Each number is 500 + 25 x the weight over its row's rms, rounded and kept within 0 to 999. Layers, rows and columns count from 0. Numbers have three digits each. The size before them is the row's rms in percent of the matrix's.

# layer 4 attention output (transposed), 768x512, rms 0.0356, rows 469-511, columns 0-127
101:543474533466541498520468492447525469471532502543473509492489519549449505495516510533517489480508497489468525528499540502485497499537517504458538475487523514483473536466477495525533486453468472488501500503473525501508508513507481524501482473476482494496486510551465485513494491500517521491476513481457509456546493513513488476474474465493508534462498529539499515501468497511537492555492
094:471467501485515533511518509515506535518477462475514523503502531511520489469517514504515522530505531476506507484510494479504446483470459536469505459475500493501530471483486514461499516485506482507450482508504513472451519490554502491527485494509494496498541506498475461514501560517495488511450517455519505521542485493500525525494504545516461478538514544509490506524485520491502525461510
095:504500503486488510522439505513525528491458506517481524486539515503474466544474509521449516501459560516537498474496479479474494475500493505488474455457501542499470492517510521479495487485538536517498470493533505488539474524483561507533542526535496500517518518491500496494511490495530463508501479509503534502529491514503497523491495524519493505513474565506507510517511482479523492491522
103:484497522486514514495524512514504523524526504486496514485510517494552455538537519490458513499484501484518463522504512514505485516471502514493503480493501477520496484504495517511512502461522496508528533512547502542476481492472508471483484536524487511466487529462497518579527524533534494501497471517478476507538484526454543519537543523476468496493476554534472508559519518492530533501466
095:522460527470545514512481465487478509510527504501479458486527517479518496510515467524522516430527486542524502477456513484504523524484524508470534499494507477512487504499507479475528485537491515496506528501482504471504488496488457503521454586497509511531522524475477521512500514522498516486523506473557527449505523482459494468511513534512515466478480455485505562544495553546488502520511
098:441509488511460479507509514544482501509495528467474541533531495537515512519469490486480531479488536496533499534519491498480473516506512527496500471504488497466519543516477501526471522543454470501421562474522474439491490520473485503529547471450495492534470469463541510466473530480522472462484543475489490513530520495471533487514448517503513522489519550495477507520538508473496505497496
099:491460491479514490500494538470512545488448504560493511490536459514485508504510514501481495534516464468528517520544494510512489469490503537519489491545486465533506542497495507472486438495495520489480497485508525495519503499504469493528503497506509467491518514515502489497488553516500483491540495513476544502467527465474494511484563486511495500455505492505548535470521496451448541465485
097:493497465490493477523471518473506463487497554532480472499543524484478492502512454505512504497503496532520511527478462470522530511526508499446506532493496534518489562470449541494505516486513498481521462515515498431530496481526530525502538503467526516525488477506526457498510444515505457503503491568473449503445480482488480507493492463503530471509478473542464482481511490508509533477515
102:540513503535526508444509498521493547443498509498509509485492503499529470495515500501533557531486502535472490496470464482485525516474487499503498501476536545523515549480438485525546488475509484527518530499492503492548476489492456484539479533484552494510511502488496509517540473484501467469515458485476507516474509524504533468513471519489496515517539502510492528476516521491513486505486
102:481503537506492502526525504562477511486495524484512524517478518529524508501508540514495491504514497542535506487474465512521456567491528495539499519497499533502492511500498480496478543451484443502501503475490494478487524469516481531544487494527502513469497490518521441506531481504532526487496464485473481498505492500483502486458482475536503524468477470523541492485489499530486511478490
094:474497537504459530499499444491493491502528542503453529530521474522498478492488515497475493497509509444529534498501520512499521508464519517468476504525520483465455487523489521527497540482490507491538500489496465495558518477518461525491481487504506512477520515514508531525469487522545511508477518519510459509471466538502518499506523491536516483514540557530497463546531494493530517483495
099:502522460536441555507473464479481488550498537527476517465505491550468504522483484511496492495491529506523512500481480472508550474495538484528468482501466491501482479515484485484513516503449516479480500496502503494543536485451491482514537437492449509545548506500487486495467497480542470524527562505499534526507498476541534501493531431511473524539501467533521474549487489494525488510505
094:475476541484486487508509513506528459513482508478480486504457492491498517512473549488525488498497513509507485535442485558484494455516506531457529527509478508507508561455467502466486511499512482532463513530503467457506455492497531516533482474521458490477432501535467490502532493460488501544499472472511461506530543523544494491545521419520523505521529521460454549539484490487481492452512
099:456480472471501471518500512539514501519519494513494467492442493558485517494495449463500491482529500518486505448495505506526544443494504457502510497501468546546467462469469507487491530493499493491505493477511499485463490483526516476469482485469501475525544495546447492528448507494466505511448506496525508484516488511484530515499524465462468501515490508517512469443487464468502488500523
099:510480505510476508543481477503458515521558500488527528449511505507499529496498504518521492481506501489515511498512489534504486504529537453505488498491512457501558530494464477492513542496470519528543496486504497522502525482517497524482494503463546489518535506500451512492470518462476510485481485518475494486509513540449467455516506493498498471505494469480464477473466508524491504538494
101:501535500491505458506486472509507490465422458475481476494530452521500517574509548506498492539506467499492483498504544517490502510483559484488539528476529510476500467561490506540509527511497502456527465480489539537482514478480556474491518498464471490482461483465493509481491497556490511504526493478511475498509546543495516524490448481515487511524545477520496473519488532473494501524501
102:469494497483494529465519489482503486483473490524448500504548515537468489474506505501479500505545537517488507480526508508481522471525494548503540538445528535474479486494532509488498494495510511526493531461483503467503484508466500514474483496519510517491555433506464493482509487494521511529487511504468499506489547478513465546510500493484417536529435513561480483499527545484495494476497
097:477492461539479496507469492516509518481529462519500470505484533459537472476498555471500498497470498462498522508475481488488524498534492493550510523487451519454497494523533505478489520453485502452465486513508499540540495506470487552530526533531490547497528515515532505522503507509500539523504472481536472520507523477503484477458515456527522487501536493507506502519511501541533513498518
101:465481506516505448503489471494470513518463478490487487510488527497541523485479532498519512515481486501509464475449474444525512520471519474513506501465517480516514476496505500441512505505534486496474488521478493453526491512491506531525483483481460522508509471529577487519524525492569470509478566499465503521510448483515502474480491466533482504499466500529514504523491487493522486526474
096:495479508548491527480493516523486494542487449499481516478499508479469554498507517491537532492469509504540493474471515497518521484514508472546490496489513522475539474499495517505493468477473467499465468503519523542500553533497506511474492476520487465504496427459483491523488539513476513541494456473518494481512465527516531488440528545487508530486481509504526519434502464465522537504525
096:494503473503446465508494535462525541476523512521482480523506484498513506486523519503488503502460483499484499487523496522463519494498500513488527520487477490500465497496523542504512464558510556465506487486506518498520535438506485505479458482546524493473463484528545457505488518536496502496467496484489474482480528525438520490492544452539479530493525524515499554528468464535498541514550
097:515515515503476502469514504492538485535545528517495514472493466534504517504521548486515442506525477458452510565467477515457436549489524486464542524455505521533491473511443484467519487463473521518498489471512494526467505486481467523519472529522496513520518533522461532534454496496518525512491488553503551509526473497504499507488487465478526456488510513510457503550495514527505471495504
099:471512507515454520542471522506545503470527567483468457527498466494467508525501470511520522474526503483491519497511464487497468474488473531540513477464478479459510529427506467492536489507564494477543475482469481549501464522556528475547516506512543485473508540487507529445490491495483461518527529524461497495532474476478492530513522493518485495482464543483516532521508480478517496503483
101:480501491494476486498518488488485504463503495502504467521559516489467477544525515480491477496505473484519509512494500470526473523507517524499466476502493507495536507488551476537525480514466501489484528440469508481516474508479465483462478472533440511495472496495511458480500504527492504512495500506486477472489518476492529503485555461492491508498509446523529504469516528516542504450484
098:545485426493494498537504501519479502512492505535488536450467468520502485511482513501482492517499475446479496523515502524494519465457488525533517508487426507469494508483514520495484487520512485518503495497453546508484485524487532543519457496487521487506528512490465484450562519474493467455451548504504484482481494504500469432481460503472515510506502461552475487457534529505451441517478
100:539484485522470508503467472522494455483470495509510519497500451422455521490472468537489467456500488482517520493512499510464505508499515482496498526472512486473488457502476488514466515471496498471500511498518552515532483486470487492492483503476480491490535513517491507490527515484526499502496509524511513506489457471460511528475449482483506578506502484518477513486525539490495503493529
091:496480523522431468528508499481522517493497489532483528499473560464545493468525509533471484463485483486448550515512475474518492552459517550509523521489489470507490490490491513439476502473497532416527487528511433452498473529509497473485482525482545497470539479510509502494513494477474485561498502481511505510486498485496512488458492530529477479526492504504474494543554521488510493511526
093:476437488486497519497509491471457480530491515564500441532482491539507476510513525491475513491522523479540539464457511530485547458501486543515467516525496518440523489509512450540511533495514524511481481512500473522530465529464494503484466519481534491540497489508531489472516535498536485486464493503548546493498490492526480489498471448512487503480533567536453517496464529487490494505479
096:517470555458488466498435508504536468533508438466484499461541457506475494530468506484487465476508520475514520489537500543501486515522471479527484485487526475486468517472468506476495462520449517549513496505481463526506506532486500502505475453489537472495502500538506505510471505500520504485509479503476527477520537484466527531424522482498499540501474467500480493533559516476496527541494
094:501491482503515509491497492477553494513500491468498496475488471486521491539483481504479458475493525481428514460537466520484474474479499476532544467517568493507484461522464445502508476462510513532488486503490470497536518509543522450548513535544482484483455475538446493462509508461497507471502519473511503478529505493512532500489508444504457537493495475487489522466445485499485497522459
095:479499480496495505463499514495474543478498508507507503502512476494484528504556538506522488461522453495489463508511509544499484517443522471507486501529457520494479526489489488531501472476466514465495455502525542546531500516518471498489478524505507504497516543523438519490538521489540493528479507560521474533528474519475510461502486489481471580454475462531487467492465546484539471447444
092:449543569540496541526526479491511508554474491544468485489512520466524484501507513537474500483463531497544523552534486514537494486490510516523537493525526505489513464455474498504521491485509505526475507489469496483507497520519486487466518525505519508480496494518495461468495510518513505489469515528465482491472519506492482488530493514510467481520459510506490506524488532451470506500510
098:497486475532549514497522490549475479453520454525480542497507541504476457488492466529480522510488516510508528494504491495499499470501480521501510522491505495509523445482542473515497526521520497475513523507478516496461545515466503512539473522498498499539435501473462495489490516513513497473474523546521509486489536492533494526484519506537498469521508473473486497479485513508536512491503
096:516498490527486488490519508504481504503499486509470488448499518507537485491528491519496543495484483551486477513529523461479513509510517529442517483488442506506514510490527528536497491528499473501479520481513500478539523525498490511517497488503462516520529459513498489509471532508491515483502485484521471503498503465522466556541521485463471487514450510462503511469530532530524493483523
094:516535529455534496523471529465525483487511450507499505486491502521522516495494485515528530526501533510552480474505512486490503438470451499487521461518531500482502523492517512516478530494512458478528491468520533499516485482543472517440534459480472511503503526495503499534475519469465530515500466480449500520457498502516514462505484465539512538523471500510478525510493456578489560503438
101:489487488529498523483555519507531515487475513438468500495477488530474449447565476489512482449466488508487486509501508470503515450530498479545463540506524500481458521477492496463517467510471468462521500518528538507450476505495497526486486482536523521503466519530505497515468476523501500480464485499476492471511485526554509549526526490497531479531540490489496486486536529523480512521505
094:475486483490466498502504502490522486523481449454483480456480510517511489511457498546502479510489511441538503465435510477479500484529440516530502489506485490519489495504491511481446504476444535549532499474525492489502518517500501485517499478508479490509478507526439532442511459472495538503516488532492538512483521520526508470462488525486473496499526465517534465497479477506499504478512
103:508490491474496480483503508500478504472484516528506480519490486509475479484513495444491516461518479500488501517479487495485523449458533485512495468458483490446492482482454488510515482500458476533535559489510512521448504503507503526503486509505477519479551511524488482486521447530518491497508519467518543501543537478539519465478500501487486465493513553519545463523549469508504480477465
096:506499520522524533530523457520513519493478530519451498493468504475510497507488510499493500511517474508523509503473454535509486473509506497472521503519497508461512522515434503469473509460506526489503491497489498487549493516469499514493472496531524501477529474515568513495531505545518538528501477518450505528514496534504477519489493534510548520523474504495502486493511519456487521491518
095:531520524534518504467515583501510471484527492486512493530474524538529494501498529472527508547467525505446520458533503508513516499508513494510459530476494509488488519530490448468499496474495459468489480505481457470485541513520481557570549496481532489486513520503501511486489491474529472453501462546491479507541468516539533498451505479501488455519493508506510515488488492492468490487512
097:518504489478461497518517515498502482500473509518517522486528506455491507507506509509507493523485529538522509478551516497500522493440470502504478573577478440483534479462502494476476522492516526501500510566514498545533466516470485496485494502504520517511501481483484510501472517503483477513516470534545522440524459497525442462510533522475516460481531506490469531517460485476521515522477
100:530508483523478537492519493500506495464489526488460497538523532545457496509510471485493486464490485513475512532472472463475510466490491496500501483464536446496515516500503493471476478510496517455551514508520502521504503482472492511484485483523496483503519519489447522500540545533484486468515481497517542502522548487495461512470470551518497480506525474538513498482450539512469537471457
095:550492501536449491529489538464549502544484477504498507518511485535516468517531525452470473476490521492484480465483535496452520506515490520455505483464555497514500488495468485510500501543513481450491491494500504566501496497459512484510497457481478505504493517474466545497505460541508533518486517496523462517497505520503498507506503459525570468513523513489496476506517499476534523527532
# layer 4 attention value, 768x512, rms 0.0246, rows 470-511, columns 0-127
090:517499492518495472483527483458467468479495536526504507518522464487505517485507465508473532493456463545508507504524480493494522523476534509511444529543506474502456512519491451493466534504484475496516499489496491525527520526471477497486518489527503509533475511517554506510514471494518522490529498554474480494491524506516480482477484430494521537480502468478530493496515484500505504527526
089:502472503500501510493536504474489500513498515484495452527485507487518526467513462510512472508565444498471506533503489533515482500488529504513516548504529454476498497464499445527523509499467483496505540542504500559487516491510485514478496471503489486500500498534516515519504483519464523517533510482477483501462492476465461503505504482485458551482468424518494482494499535508471510514470
095:489524495473473467528466464518482477477479505507487517520463476491454523466468478490494481478530506497537490468449463464503546490541477550544509540462455528513530530481492507517507463515509482520518514495501506480544512540549451552508483477481519536533505468563504503467488462451467537509487524546522502462484505511530476456468490476490513491478489433504490495483515470514503527508545
090:495543475514471513499527529502529499463491474490467500516510465553515505489486523489500494567469536472484495523542467476499489475489456521545470515480514508436501521531491492522503513495481465511469476476514497522459512534515547471485539454484513512491471484498514482508495464491516492533475502565504457522517458534524471517482519455469486494511493526494476453476504479449528505465476
093:514501492514493492477475491488523487493512467506513471457490521483475494503506509518535464491499451505486536466487515509506521475509495488520510526483487505497467483467520450464527517466530503494542477515478529524530499443491487513515480557529500453492505500512500514478540468475489523535513485500516513497465492512527464521474562490501478500504501477484492460501466472526503501522495
088:504547533481500518496508465501499487500506519511518462506457485473502496481470487487505508473484540491452479535495503472507488534470499459500481519503497521477488466497502541532543548453521506501529490514497436485485476510483512479478508519489500536515512489480471493495505461477520470489512514498551471514517511491494528484528485501460482481524493501496448467478510485533536490515489
093:516532488513510502491532520521507529517477492456507502500431541498523537500482537490545493488523549459509516505521538544501487471511473492537446456466510503515522467536525452505468458447485508530490517514484506566455490516466463434473478492513517468485537521483477506503460521451498517513470510436520500496492476500481491554493483498466462501498518528513524500504527520485506502504504
089:484508551461464472456484485506554487515500498500503507574519486532501521483454498506484468466508494479483509508534472472510479514524520488495480500525455507470499455514554518465498545513443480482484508521515519507471501487517533469488525479506476529471490489504480506464475545475469518510481497482500509515520472471496485493491499493487489484501499516513506512515466503478508530492522
088:521481526527529475473468480456528476513505491464517487498466496478477513475466473504508502512535485454473550436487505467491534453533496505468513495455469499468486499504507509496498484531494518497533487546532465516499488525493520469482501487483455499493539498496478545477497531512470487528540474499496501502522486492517479471526515495462493486518507495502495476494500519475545494510487
094:497503489518560488508514512510498482500487473496564491470492557498529540520519522498512487452536497564483483478489472505500527507539479507491477485482489524540529503488496477514461486494521468493471495531492503544482459511494528493514497502511467514496537492479476456530539465507459529478490499514471531484513551433472498473526504504487482466485512478466473532464487465534503507521486
095:483493527478539478496533529478515506477500478509512510498506519450494512497512473507516470481507468495513466501459532549495478510521483527479521493456540518495529532490478546522478480500529459495480496500516501506488495513519467513528498527461535505480458547503489486507499506527493514476480456458453506458505481465464474511496477526486499470507445535456505517483534460499471557487479
088:515520465483474510488486508476480507466492529520519520526556486540495465518519488500494511530514474487505512451509521465485496527508496450499503543503506482494491462504500516501538505471494513469519502487490466519486530500543491512514544523496489502519536511462520532514474503469535500468496520486490496513491498499479500519469487573493465497481466516510573448503505463488536554517508
084:517525541502486519520510486524481550525509522517486546508514477457467481514522504529511486554480523459448493518518455495512477535511495514477508504559509501466522528508531500501508485519485492520485485535532525450484520509473525502501491505493468540478473497484509504494537494480514533465532461493475511503506495498504525514510474529530505477524460501469490511526513515521466499503488
090:507507485491559471471547556489518514513502463519510463517510520492478499483504546482504497531472499512505485556505546486523500517459478530459483487495513535486504465477521513498474497534504460454511491499497505472469458469482494497502494506534450533487502511519577496494532542510516494492535519498550500529552497482521505579514486528492493501466527494533535517531507485504525496530521
096:471450522510475548498497507484521501506530494509521505512502528472496493453489474497508471470502498502510498460495467438494479507491480470517476479503461493504534514476496452473484478487522505535505545527503497459511489491545463546514502523483524548507520465509519494528475498473514502523442458512501503493498503460519466454510529488495478513469459476486497506486493499524476521480484
091:508480504523536474544517488499489481511539511487548506486468512472521520517528497466497541490453483455523500492517523514504511510497528469481425462541458459511523515488494494504491553520508487479499483536541514554486478458495481473532532528508485487499487544487497486541486515523499481472487494494547483492503451498483516469522496512503528487497511493461536512516506456508534487507501
085:552479497478506472515531467478475496501462482462510517503514494593491520532547470483517462497537484516528500497502493540469456497491482530464460481482550476491510518486493489498533488551510452551536513450494492499497483456532519499497488509495498476497462497496498482484498474479506452479497561493501539500471505522535544500494524541491487519484470518478511526504498489450469527490477
091:507485507496484522527506500521527467481572530522504535476531529494503499505512486493473495431516478526480542517523505550471487486519472475505509463544487512522489497518490499536495538505497528482503465470508496544493475468489469496468506495536535496486489526482462541466505476495468481497526471460528506482458540519536496515507484516509531472492551532481493474510490507519492512512516
092:493538435473471486537490498479477541463461525479515482498497474507500480470528494547465497516508503489481511496539499487512479504520514499492503519482492479516487493506493496488520516510552551490521510491482501492513466482502499520522491554489504527514532544494500526489498478499522463455462538502501491502532510529451499515566496505477501495477456490474506533527519521530459465465478
092:492504514509511530489475509526460478515451514474481516530471520510515497496487489481530495512520528494478478498517531482524540516503505493496460516501499503515516540526499462519496546516508446489433502471514480480472473528494534520497521537487507488513495506499473514537528473459489481512540496500517545534533478473553484470539484532491529512505485489462503477488541547482478492505438
087:507519528495517515506515465539472529501465455500499544492524506466527461494522450504548518476487543548548523438496483486516551477485478503517440494534481521466481555496558507511462495517503482503506506459525501461549518483502494510488471469464514512498509481492491488475511493464491494484542498488467492490497522526462493508485524518524474534531543458458496466464494492508505506484515
091:515471505461532457500493498480488451511502477502527488496507503526491496462489528477466485520470513489527497499534537497500474504524534520471520516464490505508516470537483531508440520487437513550493529496531483449517501486482471533482491533500479500494506516522508497535494496506508513506509469471521479499492527543506520483459478485482534524506490473501536493501491526537481504482486
092:520497519521478520520468504538509487522551495528508507480469444509519493474450520500469495468477505492480482487452484530515492515530460470468487514496528474535470466481443512456454483476513507513468465544535539503484508512509493533515514515482543500519526532490511576529500476478504518468510490482488530545531527507508442532479496523471519511500454556504512527488417490452469503524498
089:462505555535511463461489465496488471462513478478486464527529490472497489486524470479530502505510499540515492489464528481480498506518501498478486481517548470478465472499505485489480533494511487526492520539559455516504520497485458477482511474484494504488494467500498514501474503485478538540538468496456481492525510506543502528551561520529484473511480537460517490556470493457534545490517
091:475481488485551509495525510479506540506511532478496515507520471526531482501536495482508509557517522557488500506503518502507531547498492505502543486489523447528489523497513529460552488542517505499496481495481494510471529473501481480491511471530530514510442462464480503484501494504433540483468484458489502464485523487506501461489552483528486502483504485482480499519493454517498472506470
088:498492446486518518527510512491458510521531495480509451463493468555472509495506526520545453525508501494516471512451507524475498494520519466491474523491545518507509490549504523570542524554471503560522508533494535534509487522497485544514488508489502506511460509488519492519514476517548471468519507516495568499504506508530486495491490499508493495495471484472504521491466492534516535491459
088:517564476545543482505526499504522480473501483495503543486497494514469529484510499535514453499466471491495470529502460512509449529521525485454540463423523453532492547515479554477509470476494487479490528485456504478522542480515517483526500501496475515467548475509471504532495495495528535508514485474468438493501508519489481507476522505492521481520527480468493491482540489506478513556507
090:500502460529502521522545484461513507509472507497500500496493543453491494460501474511501555489521523492500508539508479474473514496473533498463530513507495521487530459507532460514510521499571508481491480473501524480482498464521502506475536525488488522455504464481491483494508500542508502527542492489508484540476504501513457457520457505491531491484545507513492482486474508505514471454471
086:533528468510503477498527529519521488514470478510495520525529530529517481462527516534493523477519473484543491550489495491519495490493496546486446505483451464521526524452550500516498557523495486472519552486471544515511509485484454534484498455509492462482548525456530475536476523506505486517519499530484499491457486526519462521487494525493507473527543512495504486498546514530511481474534
087:525462457530489489494466475533495515503548506509508532492532494524501475506451502533500492505524535464502516470462519473496458491556456543485494508519526456527489459502501506509482509503524489536523499507468504500485499471494485546471496494507492496502474471492515458511459481512508508503518510442467523517486506483547510517483498520535507504489490527468524543507521475489481520521501
089:523448462461490464482464512481503494454521548450500522523471513505504533492486502464513533522551481514458513422499513491494494524518495504475464512501449501507498526531534505498478505531511498483519507522526501510487517486468505492558498485541472498527486513498492443515512466486484487520490480506547493507535442484492512499467485496477517518477508493483492484467494487528542488495475
087:493476519499484534529455511450538503536456546444501464469506465509524578506528527480542486514501516482485472535513460495518520541510518468496475462535484516513488551529473493478478515513506506523503495482530483494537481492529508485503509495506515519492537473539510491544521472476472517494476484492506515457527469523454502476523504473495512543509508476479517494500535467492490487520508
096:457502492459504484518485462490485528470502511498495539530497486540452457510488523503488493530559480478534547488465475500525506453505464466570477528513541493473465496520488479460522512496522470538502502524485483496456514456496475464483513535501516486497444531516513486483520476482495515522498493524452524503477510547467475486478471493511529506469529482522466507501484484478486527535475
088:517478521518494484444524501516504506500511521477527483516505510468502488530500499498453480499476473499463568503527454517465527538513525505546494534442487502536487467500481489506529544509519554537484513525471460505477477519455485477497468498528523481502515479484499508499496460531500484476525521502538508492516512494499510507502475505498523495513502497493483475486475492446485494512529
093:458508514499521494515472493468462513547531509536505477449518509488520523541454533506481492540554497478526559491502486526492480540497481542482556471521487493521517464528554458515523540512545534516499517488480499478563528473524490465538531509519483485514525501519471539490527543493489534504504483509480547501490508506451478483467499476504504508496498523514516500515503501490529496469541
092:508514492515533484501488512474488519492527537502504509525517483481462533496517487461472526496529492536478490510521500508502513516491528505482521500492513514482499523493518485482535479524495484495500478498480479518513496478483505530503486493482496515479480507473530475510462542513486474529486508470501481464553482455487443541536532485465523462499440518497476531535503515477520466544518
092:523518502524495536491497524492518478552495451498546529478503505510511476507489525544510497527507495503505466511478518538520455533493480464493512534530535490512514456493504490467496474473501541487490481461483509492529475509491497513498509467507526514494468501472520509530516546464481487440470490523483451531503475513470493531486520527516499513491505479462456574482430497488482519500535
088:511476515496492472477496508519510487520491459522517510521522481486491507499505447510505560482504541486468494498540535470496532522541506488544467466482480483557463486502521485527515478525498489500523513499521492511467535515514515480531526481460488511529522489489461489494504506457475465497494499483516507458507451458460525484538476467478467513480529487485485509521476487525484488544458
089:491497490502489469512501431495495484481485473526467528488516495485482491521496460496479501430538475489500491527501506517507498490539502494485522482474492494498484491462477557489507483497507530530517545507501536519509479515525536487492479464495488514495512478530483510495515514533518507542493485474485537467473545513512498474515485507500474484496538507541512503516487477509507510500524
091:512524511497514553517453458460544500497526506496484450513496529503530522478525507491494477467531489484473506505478488487512500527529542499497516480485539546552472542538478542501523480485519519529539488466480522452456515504522526506530512496531473493476527515518522495475525527484515520491474536483469505548488502485506561529456511465514522525522489518549524465487501529515515476494541
092:486457511489504473528505491513525485504443480520533533484474455450541473498502516496482494545516473443501501454549533517546503475513522470534474502544481543483476491502488492525482520493495445523495469511495543491513520495510505473500526496466479499502446499484499459496473485472515492550510511497472464491478454546455534506503517460517497532518481488466487488475533476494558469529520
088:492489492466560541450547477464473485447489490517508498533451504496489522507463480491535513540522476478496506488507486506534498473473545490550518534557471462490514514476499486550510496466488523540521526487470485448520497544522500512502527516510524494503470536497529486504530508452505457506530463476503535481515462483500506455525519552517476483483452522508528502510481524499483488463503
# layer 4 attention query, 768x512, rms 0.0307, rows 512-523, columns 0-127
113:518528536501508490457498432497522443481490479528522510510465466477468507521445468470526486503485539530504464537497464506494512483553510559502500486541476527519537534484488473513472488550517511588515501511507502477493441458497486510479497484475493496477555471493467531501507493506528513484483479503466540472469465545476483523537532529501463485522481497521473449490513473544469533480501
114:489539486479498513475513479532487478523512522487520515479510453464495523515511501465537482501488562495517531548521488506489445504484460506485457474500535523522462505492498519489493502455517468525523473495451524501511480500479488480540500475498484512492498476483489529535525467530504460504468475538493558493456485514532481504489543550532521497484469525457504502496469492491521503472514
107:494489503511515477483517527500538471527489496521481460501472459544496486478477506487511477480507537501491512487461472493496506500525530449465468493481480511510495513510533475493468502500498500476443487531483523527459508460460560491487521476526474487513502486459532514488524475478552486492494484557490491497477503491493535454506500520464510533581509510506527507499529469513490508487467
098:517529464467479471495476492490473503464468511482518465489528531486534497516484481492483497533514513508514507527453461522548499453444511460454485502523534474472500516485504483506538508494537477471449486519509467504494512480521475516551488521475519520480528525450483483497499434539514577498492525508509518528481479460540510488469529516512482489498467471538413478481473540474476499499475
101:496512504520473466534489511528528510476462472428473522481488542517540477475470513477489534475523456500450480492460528465487515508458508483432493527503509469492494492491513474483499474506499491474481496510541477512497535512516472522469474511473472540526487533493490477473477546489442511509509540513496502525559536493507491484498521490474514477501497487541498486491496526531528533501503
105:477489490514478467516484516514526532516523499505508477500461526520470484491480510499507492512475502481503507472461490494501517473491498492502500465489483548489516460488498547503508513490533499481519500471541490508556508491470537499508478513492493449511494500493484535535486515508482514542504546503494508532514505485458478531497536495489482496534505499499478500508491537488496571563495
108:457454494490528464493485501486494491537501487569527485491490508500511479492554470522472529567526478521535479526529512495495498517507506508507483458496449473516470454500485515509493518510487554486504471478493490484495470495515510497490542491494496517522500475514511507476543498503487485538511526448532489507483505520515523468487496492543501437475519485478527493500511504499563515502504
097:550452482515517507548502522514460480504473500506500547503510475489497517495526499488485464493492482517527488557485512513501534491500514493521500482451519520479476489492479481490508493493449521500516553569450526502502506483516518489528467476486526518506482466513515511499546518519522476489548513527480485472516465478501461492495511554491514536488510504477507505542497495500491521490472
105:476498483529526511472485520478506520508542441486528523546535487514529528499496543484480516506518529527521518496493548495522527507527500545491520493459494504512487536524487493524501527520479486500506462502538549464480496466490478552474502488462505483556487526494446531509445457508481542533509517496477454485488505434503420483532512550509523522526497484512477515514490542479489528476504
103:510505523475439511481456535440479527487456531496462513461515546471475496515528501539499540544525469528487495512491507525518460496520501480551538527502483480519513500490525519489482505510522507473478498499500530476455516501509477482436487526499487458489483476511490491466470465509516504522521506451518467511521490535493491483496480495518526486487468511515485502545453478531456505525502
103:499501485489490482503507514466487516521517470525485517522484512508498488481524523518461490545515480480461524463502537530525444503498514525492508498474494540530505493481517548467481523503524519553485484519498482498501487517510523465480456455490481452495486454500525499498519536507477493497521483438516511508467477524470441479521519498509533480488521506463498519474553534494513483515467
108:534562544466447439472520536525476529500495533494512502502502504497516511495511500483516494533456491507479497520493466521504495537494551579499480497524533539550474513482525533518503478512492489482497482529489525500505492532488530520482522509518530485512470532475481479515491463517451508505522456535510525515501510505529502540495508511473500521490471502502496501467516468532489517500473
# layer 4 attention key, 768x512, rms 0.0304, rows 512-523, columns 0-127
103:537504571511502477502489467475521511483500525517485495511485492504495485483534564475517514483476504502488472433499451497484569455508444475505481534494479519546490527484501454500525477478534516570482491497492479481491469497475519480496489470499525527533479493455475475499490526548486537516519499525470543456497446488507477530490531528532521519517483516480458524505493464499519509513514
109:459576508538488537418501483491468485507497550502544489489487518501528522508490481506482514462490519490507500534495518461473445492522511459489492472495503502496485513506508491505521486538488498551491480479471486525486514500531477461470503509551509501488501523485519488517496506523506505515462521503500527483510485482497512492508491477527494550486475505520471506512456488507504474496490
106:476463503486519484485540492513487481493542465546499517511503505548511491511502508503487488453477537492544507477478500494524498507493501495525485496458480499505474532536512499497491506478508493520465497538524525488521509499483494474489481488453475529481506481523504483520546501485475535496464470542477496459515505475467521519476499561502489522501484492529493487517533520511482514482484
104:472535480508534504531481506540498462498448503451515492512535552514484493487511481538500468499512490478487492460496479513481513472473456512448461453485504456478526514474499490511539501475520482524502504528553472537454478493477503537478501484504500484469515471533501483489506474480520568505491528493518486454532472517516550495483497518536490461539526507517513499483487489460506479528478
099:477456441476531477502495502539507493494473501487469539529514492464473465516485561521506530510483514477479481519512549505452514541464501510429494495480509518510492511490480507526517526528545470497470506495497485554499515506530491546525495505520435509528476498476488486553506478514524484514479508517476464468539503503471536516484525514492505530480509491505530486506456492456494502503469
106:518509503529492482519516494501461535482481515518526503522452493500482528506484468480518460474482496489466498527458521484480506511544459460502499468497504521489522504574493511479512472535514514489517475520529470440504490440469509561549502503503482487505533508540525535508484512475469529499572565549470520528448501484500484466466514531500485505465523495549495489481505500512478540543534
104:525445535499441566502500549511507483556464495495506507504456534476516479534514474478480488527517509498493518506546563525519445498505499489444470503482486450529510480518500485497510543517486476516470479522485541531507496535505513482505462502477511541483489522511506513522482516474483469519481463509511507519483548441539510485524491527486491522485483479522518488507483452514510547541474
105:487518511547506488507514453518465473517461495513500526478484450497561500527495515499478510480525482533483462528470499495499540471497487473529478538446516496463469499500509510466539523547520473465502468490461493496527565499472496499507490469493524521527526512474464504544525519498520506457517525493524470512461504502543512481472465479468505523495470536488534479494481515535518497527514
109:472499507451523487489482527506482519507504467513538483504505490502527543491540482528500458483501492471519480554494503489496563502475480570507517469460499480552496563517485469479511518478489545512519496479510502485477528467504541491485526509533513491490450490526473474490473484524470488486533472484472550449491491476479484505503509532508521506511493520541479514499511538512460495495537
103:529537503489469522461521470534467489535474519518496494469509468480535476513523477475506487550459517513531488481534475514514492534535516521497501513471481511495525504448503548461482537487504475506490496541563507513473480505524494482466481487509498528480472499523480498482484465496464535500509480517494529484475474516493446488486511527517511454474532470514504448496462514500481484531547
104:483506545484455514510473464509500545467493515509537507453447504499472499514547455507452481509477501494522506552514518506511477481527501492476571489531543537503516504509487520447526541537535508531516537496500490512520464460497519478487503503499508495508511475467529469510448494532478492457494449495519511496448522496492467480523513496530502462478500518449497477485475465512488498531587
106:502470576497483503434482507475510506553474456542487483502488503534509517487526509502487496486439502515514495500479477548491528524518507457521481503522480525494507491446501490472532503476498526487528481502506495487494496535500474520468497500504532491540506544508490513457488442496472548523478500451551483483498511503460543524501489422553549483505496522495491511512529495502488475480515